config.toml
head_dim = 32
d_mlp = 960
activation = "squared_relu"
positions = "rope"
rope_base = 1020.0
extras = ["local attention windows", "shifted keys", "value embeddings", "norms scaled by depth", "capped logits"]
init_std_up = 0.0261
optimizer = "muon_variant"
grad_clip = 0.5
schedule = "wsd"
batch_tokens = [32768, 65536, 98304]
steps = 8912
Each number is 128 + 24 x the weight over its row's rms, rounded and kept within 0 to 255. Layers, rows and columns count from 0. The size above them is the row's rms in percent of the matrix's.

# layer 7 attention key, 320x320, rms 0.127, rows 109-159, columns 192-223
size [115 108 128  87  82  89  83  89  94  89  94  88 113  88  96  96  90  91  91  21  25  42  37  64  56  65  70  65  66  68  60  68  66  68  68 149 142 139 143 144 143 147 145 135 138 146 135 141 146 147 138]
[[118 132 137 123 176 155 106 146 158 102 137  81  96 121  81 152 123 190 158 121  90 133 136 106 131 129 138  95 143 135 169 130]
 [150 129 145 139 162  66 140 134 122 167 105 175 119 123 133  92 158 121  79 121 111 128 134 140 100 138  89 152  98 114 180 121]
 [196 113 109 131 162 166 119 178 145 118  86 122 114 131 137 117 137 106 114 110 160 117 108 124 125 138 114 126 134 125 151  90]
 [116 155 165 151 148 111 133 116 136 169 117 149 143 143 124 117 141 110 129 114 116 135 180 128 161 144  93  94 123 112 137 127]
 [127 131 121 157 139 137 130 180 138 235  73 157 110 162 100 159 123 110 118 158 181 115 106 142 165 127 124 128 134 123 105 140]
 [144 164  76 148 151 145 121  95  96 141 161 150 117 153 135 140 124 136 125 117 110 101 179 155 169 171 158 151 166 135 162 143]
 [108 156 127 150 147 141 121 116 134 149 113 126 167 158 157 169 103 185 135 139 130 150 109  88 133 123 121 166 122 117 133 122]
 [ 66 156 124 159 109  93 123 172 142 129 143 100 123 130 124 143 158 166 126 111 110 121 137 138 152 157 159 128 101 145 208  89]
 [112 104 147 127 164 148 123 138 112 148 100 138 154 129 136 136  97 123 114 149 149 141 107 118 120 105 108  71 107 136 105 115]
 [ 67 156 122  99 175  94 151 137 171 130 202 130 143 121 119 103 117 165 110 125 162 127 136 175 190 128 130 122 176 125 140 153]
 [ 95  70  98  82 148 108 119 149  77 113 157 166 154 131 151 143 159 135 155 107 138 160 135 130 134 128 147 170 110 118  86 125]
 [165 164 132 136 115 124 120 115 131 135 113 139 137 152 144  81 139 114 157 143 114 109 130 104  76 137  88 125 103 133  99 152]
 [143 117 160 119 113 179 113  94 150  95 125 111 111 154 136  98 106 133 127 108 144 113 104  92 127 143  91 133  93 118 153 121]
 [ 77 140 139 130 138 161 141 137 119 162 132 176 141  91 123 150 147 100 132 124 111 134 162 103 102 105 162 140 139 119 106 180]
 [108 155 108 119  92  99 108 141 115 141 175 143 139 148 119  98 109 154 118 120 157 149  89 123 119 136 128 102 159 122 105 135]
 [127 144 104 139 126 140 111 110 111 124 100 139 121 111 143  99 110 142  87 183 135 132 106 126 179 102 132  91 101 114 123 155]
 [133 113 162 123 116 116  98 123 107 128 135 127 134 112 155 155 106 115 108 172 175  99 153  96 148 134 134  92 132 120 128 131]
 [124 128 145 142 153 100 146 122 125 142 137 114 142 145 118 131 141 111 155 143 123 106 120 147 156  96 149 150 154  99 149 109]
 [161 115 103 109 137  99 149  97 101 145 126 105 149 105 151 132 125 132 113 114  95 138 117 143  94 133 172 124 151 113 122 124]
 [131 130 153 118 154 140  98 127  99 128 126 128 130 130 103 133 133 104 120 146 120 171 117  88 101  98 130 136 152 111 126 170]
 [119 135 132 122 155 100 163 133 141 129  90 112 116 165 133 117 130 124  94 118 187 141 136 129 134 135 114 128 129 109 139 133]
 [117 112 106 129 141 108 164 164 117 122 137 130 118 181 120 131 137 122 118 114 114 128  93 154 125 149 136 133 137 134 160 129]
 [132  86 105 145 139 133 133 112 134 134 160 179 144 119 139 114 130 147 128 128 144 161 139 112  79 142 127 108 179 147 152 141]
 [107 140 141 112 173 139 135 111  92 129 119  83 119 127 134 126 142  98 163 157 103 108 110 125 162 108 142 145 112  82 122 161]
 [126 156 161 131 121 167 126  92 104  82 106 117 109 136 146 145 124 105 164 163 108  44  83 117 142 130 103 138 122 114 130 122]
 [171  92 100  90 127 103 112 141  79  98 141 160 166 122 145 142 110 125 159  86 156 173 160  99  91 184 159 148 119 139 144 113]
 [106 122 115 109 123  81 121 150 141 118 135 136 124 114 122  99 135 142 121 141  92 141 132 104 145 168 162 166 143 123 108 158]
 [ 86 141 162 131 163 163 101 155 143 176 118 119 140 115 185 149 133 134 136 108 123 103 126 100 143 138 112 149 155 131 161 136]
 [117 115 111 152 136 157 112 148 115 124 136 161 144 134 186 140 130 124 124 131 155  95 128 124 106 161 131  93 178 113 124 125]
 [135 120 158  98 109 148 109  53 131 158 148 121 129 131 128 135 131 108 161 140 126 119  97 144  95  81 119 141 173 155 153 164]
 [112 107 160 135 112 158 176 141 137 127 140 137 158 123 113 131 128 131 118 136 147 115 127 144 114 122  66 156 167 140 159 135]
 [157 145 192 137 148 160  96 158  77 140 118 157 130 115 129 156 130 143  86 120 138 184 117 115 148 125 121 133 115 129 106  64]
 [148 111 136 120 110 151 156 110  79 126 179 111 100 131  96 136 104 130  91 134 150 110  77 126 147 130 103 178 150 141 106 114]
 [102 133 130 161 102 126 107 104 170 135 158  97 149 113 148 151 100 135 106 145 174 153 118 159 164 152 115 114 145 103 149  55]
 [152 117 114 126  93 148 113 107 135 107 143 159 115  91 160 146 158 103 153 167 104 110 135 128  89 119 155 135 144 124  95  93]
 [112 103 116 108  93 132 102 134  97 128 157 174 169 127 134 123 127 124 147 177 123 113  97 143 138 160  96 101 128 112  98 111]
 [117  67 136 157 146 129 108 143 125 126 135 107 180 154  95 121 151 132 177 106  99 113 101 122 152 140 161 144 138 143 102 110]
 [137  88 175 156 124 134 141 108 134 129  98 122 187 109 161 185  92 147 121 112 168 147 111 158 125 128 165 107 137 166 132  60]
 [ 78 121 106 117 151 189 112 108 108 117  69 126 174  95 135 113 153 148 135 100 116 141 124 151 159  96 157  81 151 105  99 125]
 [185 144 160 134 138 114  85 123 143 103 101  98 165 160 166 127 177 164 153 190  97 124 140 148 153 127 151 116 119  96 116 124]
 [150 140 145 122 126 158 106 105 110 136 156  92  77 135 150 127 152 108 172 121 146 122 113 139 147  90 146 149 113 138 100 156]
 [124  76 123 127 130 171 173 140 127 132 159 136 161 116 157 141 152 126 177 100 133 133 118 112 105 155 107 135 107 155 152 118]
 [132 115 130 140 123 134 167 125 106  88 130 104 162 103 138 151 110 109 137 111  96 130 136  94 109  97 147 132 107  92 152 128]
 [161 161 172  96 114 140 164 144 134 101 122 135 176 116 123 156 177 134 108 115 140  96 139 101 139 108 107 116 126 113 103 162]
 [130 150 161 140 134 128  98 153 131 146 139 138 137 148 154 164  68 169 148 144 129  87 117  77 102 132 123 137 129 150 129 172]
 [127 132 121 107 121 141 140 117 137 122 153 183 105 108 110 113 185 132 139 134 121 158  96  92 112 125 151  87 116 122 114 120]
 [129 123 132 140 110 123 133 128 141 127  73  87 152 174 134 154  80 109 116 108 119 114 147 133 101 127  89 152 140 154 131 107]
 [132 123 148 144  90 145 132  73 163  96 114 134 119 149 112  67 140 156 100 115 214 126 145 152 172 138  90 131 144 153 150 118]
 [142 115 127  67 142 117 109 121 136 133 161 145 119 100 120 100 111 118 116 134 135 143 129 109 133 125 151  93 129 166 118  40]
 [140 136 152 141 120 120 109 133 106  99 156 141  99 134 124 116  74 104 177 133 108 158 127 117 116 103 182  94 136 186 111 116]
 [146 124 117 128  90 111 152 105  95 145 156  94 103 109 142 109 176 154  85 159 120 122 121 178 104 127 141 122 125 137 155 166]]
# layer 7 attention query, 320x320, rms 0.122, rows 110-159, columns 192-223
size [105 115  97 102  88  97  96  86  94  96  99  92  88  89  91  92  94  90  14  50  57  35  61  89  68  61  92  64  72 103  81  89  61  77 144 136 136 135 131 133 137 138 129 130 138 129 137 134 134 130]
[[135 142 121 102 164 147 141  88 151 221 111 143 118 126 169  93 147 182 139 109 105 102 140 108 112 130 145 165  86 103 141  99]
 [133 132  95 135 145 145 143  75 121 112 163 103 124  98 149 104 131 166  59 146 135 132 116  91 104 140 147 102 136 111 144 142]
 [154 104  84 169 125 119 124 154 124 169 125 113 124 148 132 148  85 108 136  67 131 102 148  79 126 124 145 128 163 130  96 136]
 [132 142 148 156 141 120 104  87 102 110 185 140 111 158 143 119 131 158 162 148 142 105 120 113  79 157  89  73 142 104 138 100]
 [134 140 118 135 157  86 117 130 143 103 142  91 151  93 116 145 149 147 138  88  98  97  98 103 127  89 131 125 123 125 107 134]
 [ 99 116  83 162 109 133 127 181 119 157 111 158 121 152 103 105 133 130 109 165 144 138 125  97 128 125 132  99 151 157 130 153]
 [ 91 117 130 133 168 110 134 130 165 120  88 104 115  69 123 113 123 129 123 163 101 125 162 142 123 139 134 132  72 100 147 124]
 [154 141 113 105 127 114 120 124 132 162 136 149 131 111 122 136  80 103 145  96 140 139 197 133 130 150 119 126 151 129 116 111]
 [148 148 136 120 124 155 146 110 142 168 151 138 160 191 128 110 158 132 138 119  84 139 160 146 146 137  88  90 130 154 163 140]
 [136 118 124 126 147 136 164 108 125 113 179 109 139 138 119 128 144 111 153 168 129 155 133 168 144 154 134 185 115  95 139 131]
 [ 75 146 132 122 114 118 101 128  91 126 149 108 120 100 160 107 126 175  97 144 121 123 126 148  86 136 118 126  93 119 172 162]
 [103 133 175 152 147 125 142 109 142 113 172 104 124 147 146 130 115 128 114 119 125 135  91 144 119 130  97 113 164  86 115  90]
 [121 144  64 178 142 196 133 172 117 111 119 140 159 139 126 149 142 114 162 113 127 145  88 120 100 115 128  87 137 126 116 157]
 [131 110  96 145 121  93 123 113 109 146 160 126 104 169 131 182 106  98 127  96 137 164 191 132  93 167 124 115 166 136  91 109]
 [111 120 137 147 121 130 156 139 120 108 148 113 120 135  71 131 178  97 170 126 154 165 124 150 110 146 155 114 124 109 115 105]
 [133 141  98 125 165  95  99 141 138 108 103  78 106 109 117 141 116 161 113 136 135 168  97  81 117 128 101  96  87 127 130 140]
 [131 140 182 141 154 112 151 104 101 125 132 140 123 120  90 102 146 117  95 112 154 134  83 116 151 148  86  92 114 117 124 118]
 [160  94 122 152 135 139 106 152 118 156 146 108 152 103 128  64 152 104 136 140 121 127 116 138 113 135 113 148 143 144 116 124]
 [ 91 106 144 109  97  96 158 139  98 138 140 117 135 125 125 105 102 171 131 187 137 103 131 152 140 128 116 153 106 114  98 108]
 [174 109 137 127 146 173 123 127  73  79 127 125 138 106 130 105 116 129 155  88 122 121 128 153 104 150  82 146 161 111 148 107]
 [196 142 172 132 134 157  98 138 113  98 125 123 130  82 124 123 119 125 113  94 104 142 135 152 105 128  73 167 158 109 141 114]
 [ 86 114 142 173 150  96 142 151 103 138 111 100 117 115  83 175 157 123 123 151 132 129 158 107 106 129  95  67  76 121 171 104]
 [173  97 118 109 143 163 152 124  79 137  86 108 108 117 123 144 118 136 120 102 114 121  95 136  76 157 106 149 111  98 172 109]
 [146 115 137 118 115 193 146 113 160 111 171 123 140 181 146 142 109 110 178 134 136 121  85  98 153 150 143 172 176 132 127 144]
 [112 124 120  97 111 114 113 158  89 117 156 140 143  90 112 127 103 107 147 119 129 139 109 114 134 148  97 185 172 139 129 168]
 [117 114 137 139 116 125 116 127 135 130 123 138 127 107 147 110 137 142 156 151 134 129  81 144 147 158 148 174 162 143 138 133]
 [ 76 120 140 141 119 114 126 117 156 173 132  99 120 142 117 144 145 142 144 152 147 136 145 111 182  91 149 130 131 112 128 142]
 [133 115 150 139 121 129 105 168 142 116 130 151 157 119 197 158  97 126 108 124 115 102 125 132 112 114 117 115 177 135 126 119]
 [145 162 118  80 128 129  99 103  80 111 133  76 168  81 155 125 114 128 134 106  94 126 115 141  90 115 103 108 180 136 148 147]
 [175 107 152 116 153 140 159 126  88 136 111 108 135  81 140 117 115 127 112  95 137 121 118 165  73 125  79 125 150  97 119 112]
 [171 134 153 110 160 139 113 165  80 132  90 111 162 127 126 157 112 157 107 111 105 161 109 154 128 168  76 155 149 143 174  88]
 [ 77 115 137 110  81 128 115 108 132 132 144 114 104 153 116 160 130  97  99 150 121 116 113 116 162 111 173 140 100 108 110 124]
 [144 134 117 139 106 117 132  84 168 124 121  92 139 130 142 131 126 110 120 130 136 153 131  90 110 147  87 117 127  95 128 122]
 [ 93 137  83 169 106 111 163  97 170 129 138 103 110 107 143 138 145 147 137 159 133 111 151 108  94  97 182  86 111 124 121 121]
 [117 100 117 106  91 134 105 133 103 125 156 171 167 126 135 124 123 117 143 184 127 113  98 149 142 157  96 100 124 109  93 111]
 [114  65 139 156 147 133 110 147 126 128 136 114 188 155  92 123 151 133 169 104 103 111  99 119 150 127 154 140 138 146 104 117]
 [133  95 175 159 127 129 139 111 134 131 102 116 189 106 159 183  91 147 119 106 167 146 124 158 122 131 160 110 137 164 139  63]
 [ 86 122 112 122 153 189 113 114 113 123  75 128 176 102 132 119 156 139 134 103 116 139 124 155 154  88 162  73 151 103 101 128]
 [188 146 162 131 142 113  88 118 149  99 105  97 161 176 165 123 178 165 154 193  99 123 140 158 154 131 153 128 105 101 110 128]
 [147 134 143 121 125 146 105 110 106 148 164  90  74 126 141 120 148 101 170 124 150 128 121 146 150  88 142 146 112 138 102 153]
 [122  71 122 133 129 170 166 134 143 135 160 137 170 117 149 136 151 113 182 101 132 125 112 121 105 153 107 138 108 150 146 117]
 [125 109 137 132 128 133 167 112 115  90 128  97 158 102 130 150 111 103 143 106  99 132 144  95 108  98 144 127 109  92 151 129]
 [155 154 175  99 121 137 164 143 135  99 115 132 178 115 122 151 173 137 102 113 143  95 140  97 140 106 118 116 123 112 106 164]
 [128 156 168 149 140 133  98 144 127 138 131 142 140 149 156 174  63 165 152 149 128  93 118  78 108 135 126 132 118 145 128 169]
 [128 130 120 109 125 140 139 119 139 124 159 179 103 106 110 108 182 130 149 133 124 157  96  98 109 129 149  84 120 122 115 119]
 [122 110 126 134 109 118 143 130 138 129  77  88 149 172 129 151  87 101 108 110 117 112 148 129  90 122  88 136 135 160 136 108]
 [133 122 153 143  86 146 129  72 166 104 125 138 119 145 105  68 140 147  95 115 217 128 143 150 178 136  93 138 130 158 153 124]
 [143 117 126  72 138 114 118 125 139 139 160 143 121  97 128 102 109 116 118 132 134 140 129 113 132 124 148  92 133 167 118  39]
 [139 136 157 138 121 131 114 133 113  92 156 140 102 134 129 110  67  98 171 130 114 160 124 116 120 104 182  93 134 194 115 115]
 [145 121 115 124  87 119 152 104  97 149 155 104 108 110 152 109 173 155  85 161 121 123 116 180 101 124 142 120 129 143 149 168]]
# layer 7 attention value, 320x320, rms 0.133, rows 96-145, columns 192-223
size [112 113 112 112 107 114 102  94 106 114 109 104 108 108 114 107 104 117 102 105 113 108 102 105 117 106 107  98 106 115 127 114  93  90  95  94  96  93  91  84 103  99  92  99  94  88  99 114  92  96]
[[139 126 135 140 117 128 155 157 152  94  71 150 121 134 127  86  95 185  95 130 150  99 118 129 144  80  99 142 131 131 144 107]
 [118 107 139 154 155  97 123 114 140  81 155 103 134 119 164  98 125 130 134 142 151 133 147 132 148 162  84 142 110 148 152 111]
 [181 153  88  83  92 111 108 156 137 143 121  83 129  95 141 121  85 150 109 118 127 100 125  75 131 109 153  97 142 138 102 101]
 [110 143 107 165 149 142 143 161 130  69 101 144 115  88 134 149 145 121 139 138 166  91 124 146  81  76 100  86 125 137 107 106]
 [113 122 153 129 123  94 127 127 146 144 107 124 134 108  82 144 156 154 117 131  90 171 129  95 118  93  90 151  90 159 139 154]
 [113 138 143 130 137 101 104 110 123 120 111 112 116 149 103 116 136 102  72 129 141  97 114 117 135  99 110 117 106 148 152 121]
 [142 106 111 168 135  83 178 102 127 149 119  99 107 169 140  87 138 105 137 132 118 111 116 122 100 112 114 109 111 142 161 140]
 [134 125 100 130 130 113 153 138 129 136 153 108 134 110 112  84  86 117 126  93 104 141 121 136  99 104  93 104 167 150 123 110]
 [121  78  82 139 113 176 110 159 150  86 144  63 133 133 121 159 102 141 173 120 114 105 157 135 122  99 146 139 132 151 135 137]
 [141 105 124 110 140 121 169 152 134 138 116 128  81 136 132 132 107 135 113 126 116 131 122 139 109 129 105 148 119 161 109  92]
 [168 140 127 124 132 174 118 107 177 112  89 108 128 127 169 100 121 178  93 136 146 146 129 131 145 117  75 151 137 111 151 138]
 [147 130  99 115 179 129 107 107 156 122 145 117 150 152 158 116 174 118 114 190 128 123 167 115 135 109 113 163 144 137 135 129]
 [136 126 102 131  82 129 115 143  95 146  90 141 110 137 114 101 100 152  92 131  98 119 114 112 112 111  95 142 128 132 163 119]
 [141 131  91 129 176 132  96 181 141 131  92  86 124 127  73 117  93 103 112 142 120 143  96 112 103 114 114 124 123 145 108 146]
 [185 165 132 158 144 119 143 170 146  77 114 130 105 106 126 107 131 134 107 121 138 113 130  71 154 114 114 182 159 136 104 147]
 [143 147 114 105 117 100 112 115 107 147 152 127 157 144 130 168 141 140 172  97 155 134 124 175 116 168 145 165 115 110  85 109]
 [115 121 127 114 120 150 133 148 123 188 122 162 129 102 136 128 165 106  90 145 131 124 146 162  83  91 173 149 119 133 129 140]
 [127 142  80 109 157 114  94 157 146 126 120 138 103 132 119 139 121 118 120 115 137 119 147 164 106 154 114 127 104 102 136 153]
 [145 126 156  97 198 108 111 124 111 109 153 107 135 130 121 149 107  99  96 121 126  83 124 129 134 140 120 121 147  68  93 123]
 [ 96 165 139 150 142  82 132 156 133 127 120 146 129 153 123 136 144 110 162 159 158 126 124 113 157 116 147 120 107 134 125 115]
 [118  95 145  87 105 126 111 120 129  96  94 134 105 103 103 136 100 111 137 117 130 124  90 129 105 148 160 144 113  94 142 103]
 [134 157 182 172 129  96 106 128 134 138 148 134 116 138 159 163 160 144 140 132 150 136 134 172 127 139 153 148 145 189 109  79]
 [123 145  98 129 167 141 117 129 120 135 134 144 103 139 149 142 150 146 108 139 131 136 141 111 147 128 112 147 127 114 142 150]
 [123 157  95 133 119 118 124 145 119 129 136 132 158 156 128 172 161 123 162 146 117 158 143 110 104 125 160 121 118 132  97 150]
 [114 164 147  97 131  90 166 166 136 133 114 153  98  96 115 146 145 123 139 103  76 164 104  97 122  65 161 149 134 125 117 120]
 [107 122  71 119  87 132 144 182 132 127 143  97 126 114 113 163  98 146 143 126 133  98 140  85 138 121 101  95 165 157 155 127]
 [139 116 139 135  84 106 114 136 119 144 142 140 101 168 155 131  99 123  94  73 134 146 107 136 135 121 154  83 141  63 123 131]
 [108 124  80 100 152 139 125 113 126 126 144 172 145 162 153  63 133 144 132 105 165  73 117 133 150 119  92 106 162 119 148 123]
 [156 156 154 150 103 125 136 130 132 131 119 141 114 109 183  82  86 121 150 143 142 131 146 128 105 156 125 111  97 143 129 135]
 [109 128 124 126 116 105 105 127  80 140 128 144 172 116 100 134 105 123 132 126  79 174 175 125 119 112 134 119  93 145 127 145]
 [133 160 112 100 107  96 118 151 112 124 138  96  94 115 177 110  55 170 159 120 162 133 118 103 151 153 116 132 146 159 157 133]
 [140 122  84 126 112 150 123 125 157 143 164 154  86 143  96 175 156 137 153 167 118 120 152 139 157  80  90 150 132 121 102 130]
 [154  86 117 147 105 141  73 180 125 117 108 117 116 109 101 142 142  85 109 120 107 184  79 131 122 138 148 129 139 111 132 105]
 [ 71 123 147 174 135 133 106 176 120 151 120 113 130 116 139 178 139 159 179 157 118 185 101 132 117 121 139 123 130 142 168 126]
 [ 90 128 145 127 136 107  70 120 128 119 173 113 156 112 121 161 138 159 100 119 135 150 149 137  90 126  99 119 100 144 158 126]
 [ 92 178 183 116 126 145 121 120 114  89 133 108 151 105 132 160 154 147 104 124 126 108 143 142 135 107 114 174 105  90 135 129]
 [130 165  86 106 150 134 148 117 127 186 108  80 158 141 137 180  85  97 164 138  89  93 117 109 144 135 134 154 116 105 129 137]
 [138 161 123 110 134 114 180 123 145  90 135 133 100 170 127 173 177 162 127 139 176 137 145 124 136 135  99 108 108 156 144 123]
 [ 92  74 113  99 136 143 140 153 137 110 126 111 133 132 100 149 132 133  90 116 147  80 108 111 159  97 123 170  84  79 125 162]
 [103 129 150 151 114  88 112 138  95  94 151 127  95 111 105 147 107 177 102 128 106 140  89 125 135 129 100 127 142 134 150  65]
 [126 218 102 119 146 136 154 113 111 142 168 131 146 145 128 133 105 139 130 114 136 123 109  86 125 126  61 111 139 142  92 124]
 [140  77  92 125 138 169 165 136 133 165 108 141 146 140 129 155 129 128 149 106 106 149 131 163 124 130 124 133 114 148  98 133]
 [125 154 146 162 125 158  99 115  82 112 129 126 106 123  88 146 130 159 150 120 120 149 122 109 126 115 156 125 167 143  53 118]
 [139 112 145 128 105 125 144 145 147  99 140 126 124 115 137 104  70 129 130 141 118 135 115 126 116 118 179 119 151 123 125 135]
 [113 138 142 142 137 109  94 144 144 149 166 109 145  72 125 158 174 108 133 148 117 122 167  93 153 156 156 144 126 138 144 145]
 [124 133  98 110 151 113 118 139 140 151 107 123 169 166 113 190 126 131  87 148 105 108 165 132 154  92 105 138 100 163  92 115]
 [129 110 158 139 133 136  94 133 144 110 146 151 116 131 121 138 110 113  64  94 128 143 186 110 143  86 137  98 115 158 135 140]
 [151 147 130 147 118 106 125 194 137 128 112  93 115 151 151 154 117 144 158 115 127 112 134 137 123 122 139 104 111 131 135  87]
 [161 126 132 112 107 127 130 136 149 137 173 128 153 172  91 116 123 113 104 106 112 151 134 107 177 131 140 154 136 151 128 159]
 [104 134 121 124  95 162 139  89 130  94  96 117 131 111 150 106 166 141 114 128 159 144  95 122 111 117 142  57 134 129 144 157]]
# layer 7 attention output (transposed), 320x320, rms 0.115, rows 96-144, columns 192-223
size [111  96  95  87  94  93  91  85  95  96 102  89  99  90  98  93  91  99  90  99  95  96  97  95 111  90  96  90  88  91 118  92 103 105 109  99 100 107 104 103 108 101 103 107 108 100 113 112  97]
[[111 109 141 148  93 139 127 145 133 108 107 107 121 130 167 172 138 147  87 121  99 119  96 119 130 141 132 133 152 126 147 156]
 [136 125 146 132 122 178 128 113 115 150  87 119 161  92 121 120 115 108 102 149 165 128 143  61  65 126  84  99 112  98 141 161]
 [137 117  80  84  91 127 142 139 177 142 117 141 114  93 184 132 135 136 143 130 113 126 137  67  99 108 182 144 135 119 125 152]
 [144 151 131 137 109 126  76  87 122 128 141  70 144 151 106 124 132 123 130 126  72 135 106 141 144 101 186 137  86 119  77 135]
 [130 156 103 107 128  77 141 141 110 159 148 142  90 104 180 150 151 140 133 116 105 152 172 123 115 160 129 147 151 115 124 137]
 [123 111 149 147 174 127 136 134 121 112 125  95 110  76 135 121 119 131 140 137 126 128 120 137 182 142 122 146 120 121 146 112]
 [129  80 138 111 114 111 160 116 119 122 183 150 134  82 153 115 119 108 119 140  97 150 141 135 149 107 120 133 128  88 145  96]
 [116 118 120 153 123 125 116 127 151 122 119 113  87 106 142 116 105 145 139 133 170 159 138 168 119 119 152 133 176 124 121 160]
 [144 149 111 148 102 150 135  88 111 164 141 122 139 167 157 115 116 153 110 165 140 128 132 120 124 144  77 155 129 155 134 100]
 [137 107 121 125 131 123 135 103 124 152 138 127 122 158 129  97 114 120 120  87 115 180 123 149 104 148 143 123 110 158 150 147]
 [122 133 109 172 138 164 111  99 146 109 119 130 148 132 145 147 135 179 116 173 125 121 128  98 101 164 101 107 206 124 112 141]
 [ 77 108 128 151 106 167  88 191 166 159 136 122 127 147 131 107 139  69 155 145 134 118 119 144 141 168 100 137 116 147 121 131]
 [152 115 129 140 135 160 146 129 170 135 139 106 131 124 164 125  80 130 125  98 142 118 151 105 134 107  99 133 124 155 185 130]
 [132 135 108 120 149 113 139 135 123 141 135 108 123 125 108 103 124 119 139 162 167 115 130 143 148 164 118  97 114 117 102 120]
 [ 98 141 148 151 100 159 121 109 156 167 160 110 127 137 123 106 121 153 142 114 121 133 132 144 131 130 146 135  98 118 156  66]
 [145 154 118 191 113 126 153 103 159 138 117 136 174  95 113 177 183 101 150 128 108 147 125 151 168 136 134 140 132 149 114 133]
 [143 199 163 146 115  75 154 148 147 136 134 144 138 135 150 143 112 162 125 155 139 148  91 153 139 127 102  98 107 119  82 108]
 [ 85 158 117 131 126 146 144 114 140 100 187 113 116 118  63 104 134  84 118  87 149 120 118 110 149 112 172 125 139 148 134 101]
 [123 115 121  75 101 133 109  96 141 109  73 154 160 117 135 141 152 156 118 120 113 120 130 181 150 141  95 120 115 119 117 108]
 [149 113 144  77 126  99 102 138  87 174 126 127 151 121 105 114 125  95 107  93 122 146 104 158 123 126 132 101 119 143 124 139]
 [127 138 115 159 149 151 121 129 152  88 132 135 139 137 108 128 148  94 109 111 169 131 145 140 132 116 158 102 151 118 102 108]
 [156 102 101 105 104 110 103 134 143 134 131 127 120  89  68 161 119 133 154 153 168 133  94 123  94 137  74 122 154 126 159 166]
 [174 110 163 100 136 112 113 147 128 106 103 125 117  87 153 143 104 130 151 161 126 114 105 119 159  90 120 105  97 168  95 142]
 [122 141  84  87 162 165 124 133 106 133 110 103 139 118 140 126 117 115 121 152 180 159 162 127  79 159 140 145 100 134 130 149]
 [126 158 133 104 154 135 112 146 170 137 139 147 122 131 145 151 118 162 113 120 139  87 121 104 131 108 136 129 115 109  95 146]
 [132 126 143  96 107  94 156 158 122 125 142 131 125 125  95 134 113 142 124 128  82 131  98 123 109 115 142 144 129 146 145 107]
 [100 149 134  78 125 131 122  64 142  92  93 110 128  69 141 141 109  97  94 129 100 116  95 108 115 121 118 122 134 106 145 118]
 [141 123 104 141  64  83 137 133 154 152 155  87 138 136 139 114  94 147 133 170 142 105 150 117 155  93 142 130 164 138 121 129]
 [136 136 108 155 175 148 134 108 157 125 123 127 120 149 137  98 111 108 128 119 108 149 149 137 134 138 117 133 170 119 127 137]
 [163 103 124 107  97 153 130 110  98 141 140 143 122 170 123 158 121 118 146 143 128 153 140 140 157 180 145 125 124  81 140 157]
 [143 132  83 131 133 137 116 142 146 132 112 113 130  97 130 113 126 126 171 116 136 115 112  86 106 144 182 131 125 106 143 121]
 [169 128 119 130  93 170 132 128 117 154 117 138 105 130 151 154  91 156 182 158 142  93 139 147 151 109 129 130 153 151 113 110]
 [126 126 104 138 120 147 127 122 119 135 110 179 131 109 170 139 108 152 113 131 176 140 101 101 189 163 128 102 129 168 152  56]
 [ 95 132 162 112 116 149 144 121 144 137 144 153 137 107 136 105 122 139  74  93  87 143 141 111  93  89 126 110 145 148 132 161]
 [119 117 122 123 152 145 129 112 132 130 136 143 162 115 118 133 125  94 134 108 155 103  88 113 106 151 107 123 114  86  99 118]
 [172 142  78 156 127 111 103 160 121 128 144 105 115  98 159 137 127 154 149 106 119 143 145 136 105  93 150  55 107  95 140 108]
 [126 142 134  91 127 143 141 135 113 134  92 123 164 143  72  94 145 108 135 110 131 120 125 112 161 129 142 132 134 116 142 152]
 [ 85 122  73 123 113 103 116 116  87 166 108 134  98 137 111  86 146 153 122 112 124 135 125 117 158 114 107 161 126 146 155 113]
 [127 133  97 131 118 148 144 140 140 133 153 109 140 170 122 161 143 128  75 148  96 147 163  83 110 178 161 126 138 148 154 106]
 [161 125 121 115 135 138 120 114 157 142 170 109 157 151 119  89 131 176 127 138 115 140 107 130 157 158 126 137 114 119 116 125]
 [ 83 130 138  93 103 174 143 164 139 101 143 157 155 161 152 137 131  97 138 104 129 123 130 136 153 104 123 172 123  73 167 149]
 [159 117  93 124 129 154 122 173 152  98 156 129 120 109 105 146 118  99 124 133 125 112 147 159 108 128 146  79  88 110 138 119]
 [117 181 107 148 124 132 133 112 141 141 103 152 137 108 148 118 104 121  93 123 140 129  70 162 126 110 104 124  95 137  91 102]
 [136 116 138 114  95 132 112  77  90 163  98 126 107 118 133 129 103 119 174 100 160 123 199 122 117 102  96 121 100 131 151 147]
 [118 139 153 131 147 103 124 133 142 152 113 104 118 121  91 178 148 116 131 144 112 100 126 120 131 125 134 127 146  92 130 161]
 [131 148 101 123 150 137  83 144 131  97 106 138 113 207 100 154 119 120 138 137 117 163 107 105 138 162 138 147 143  92 109 155]
 [112 132 178 120  97  96 132 152 119 144 141 103 127 114 110 130  94 159 126 128 119 146 161 129 146  96 137 173 100 161 159 163]
 [115 107 116 145 124  99 116 104 140 142 148 103 145 101  67 109 132 122 146 151 125 111  83 156 105 176 128 138 140 121 127 170]
 [123 138 104 123  96 128 107 137 135 119 152 123 106  99 124 104 124 141 139 113 114 103 163 110 147  88 120 144 126 108 134 124]]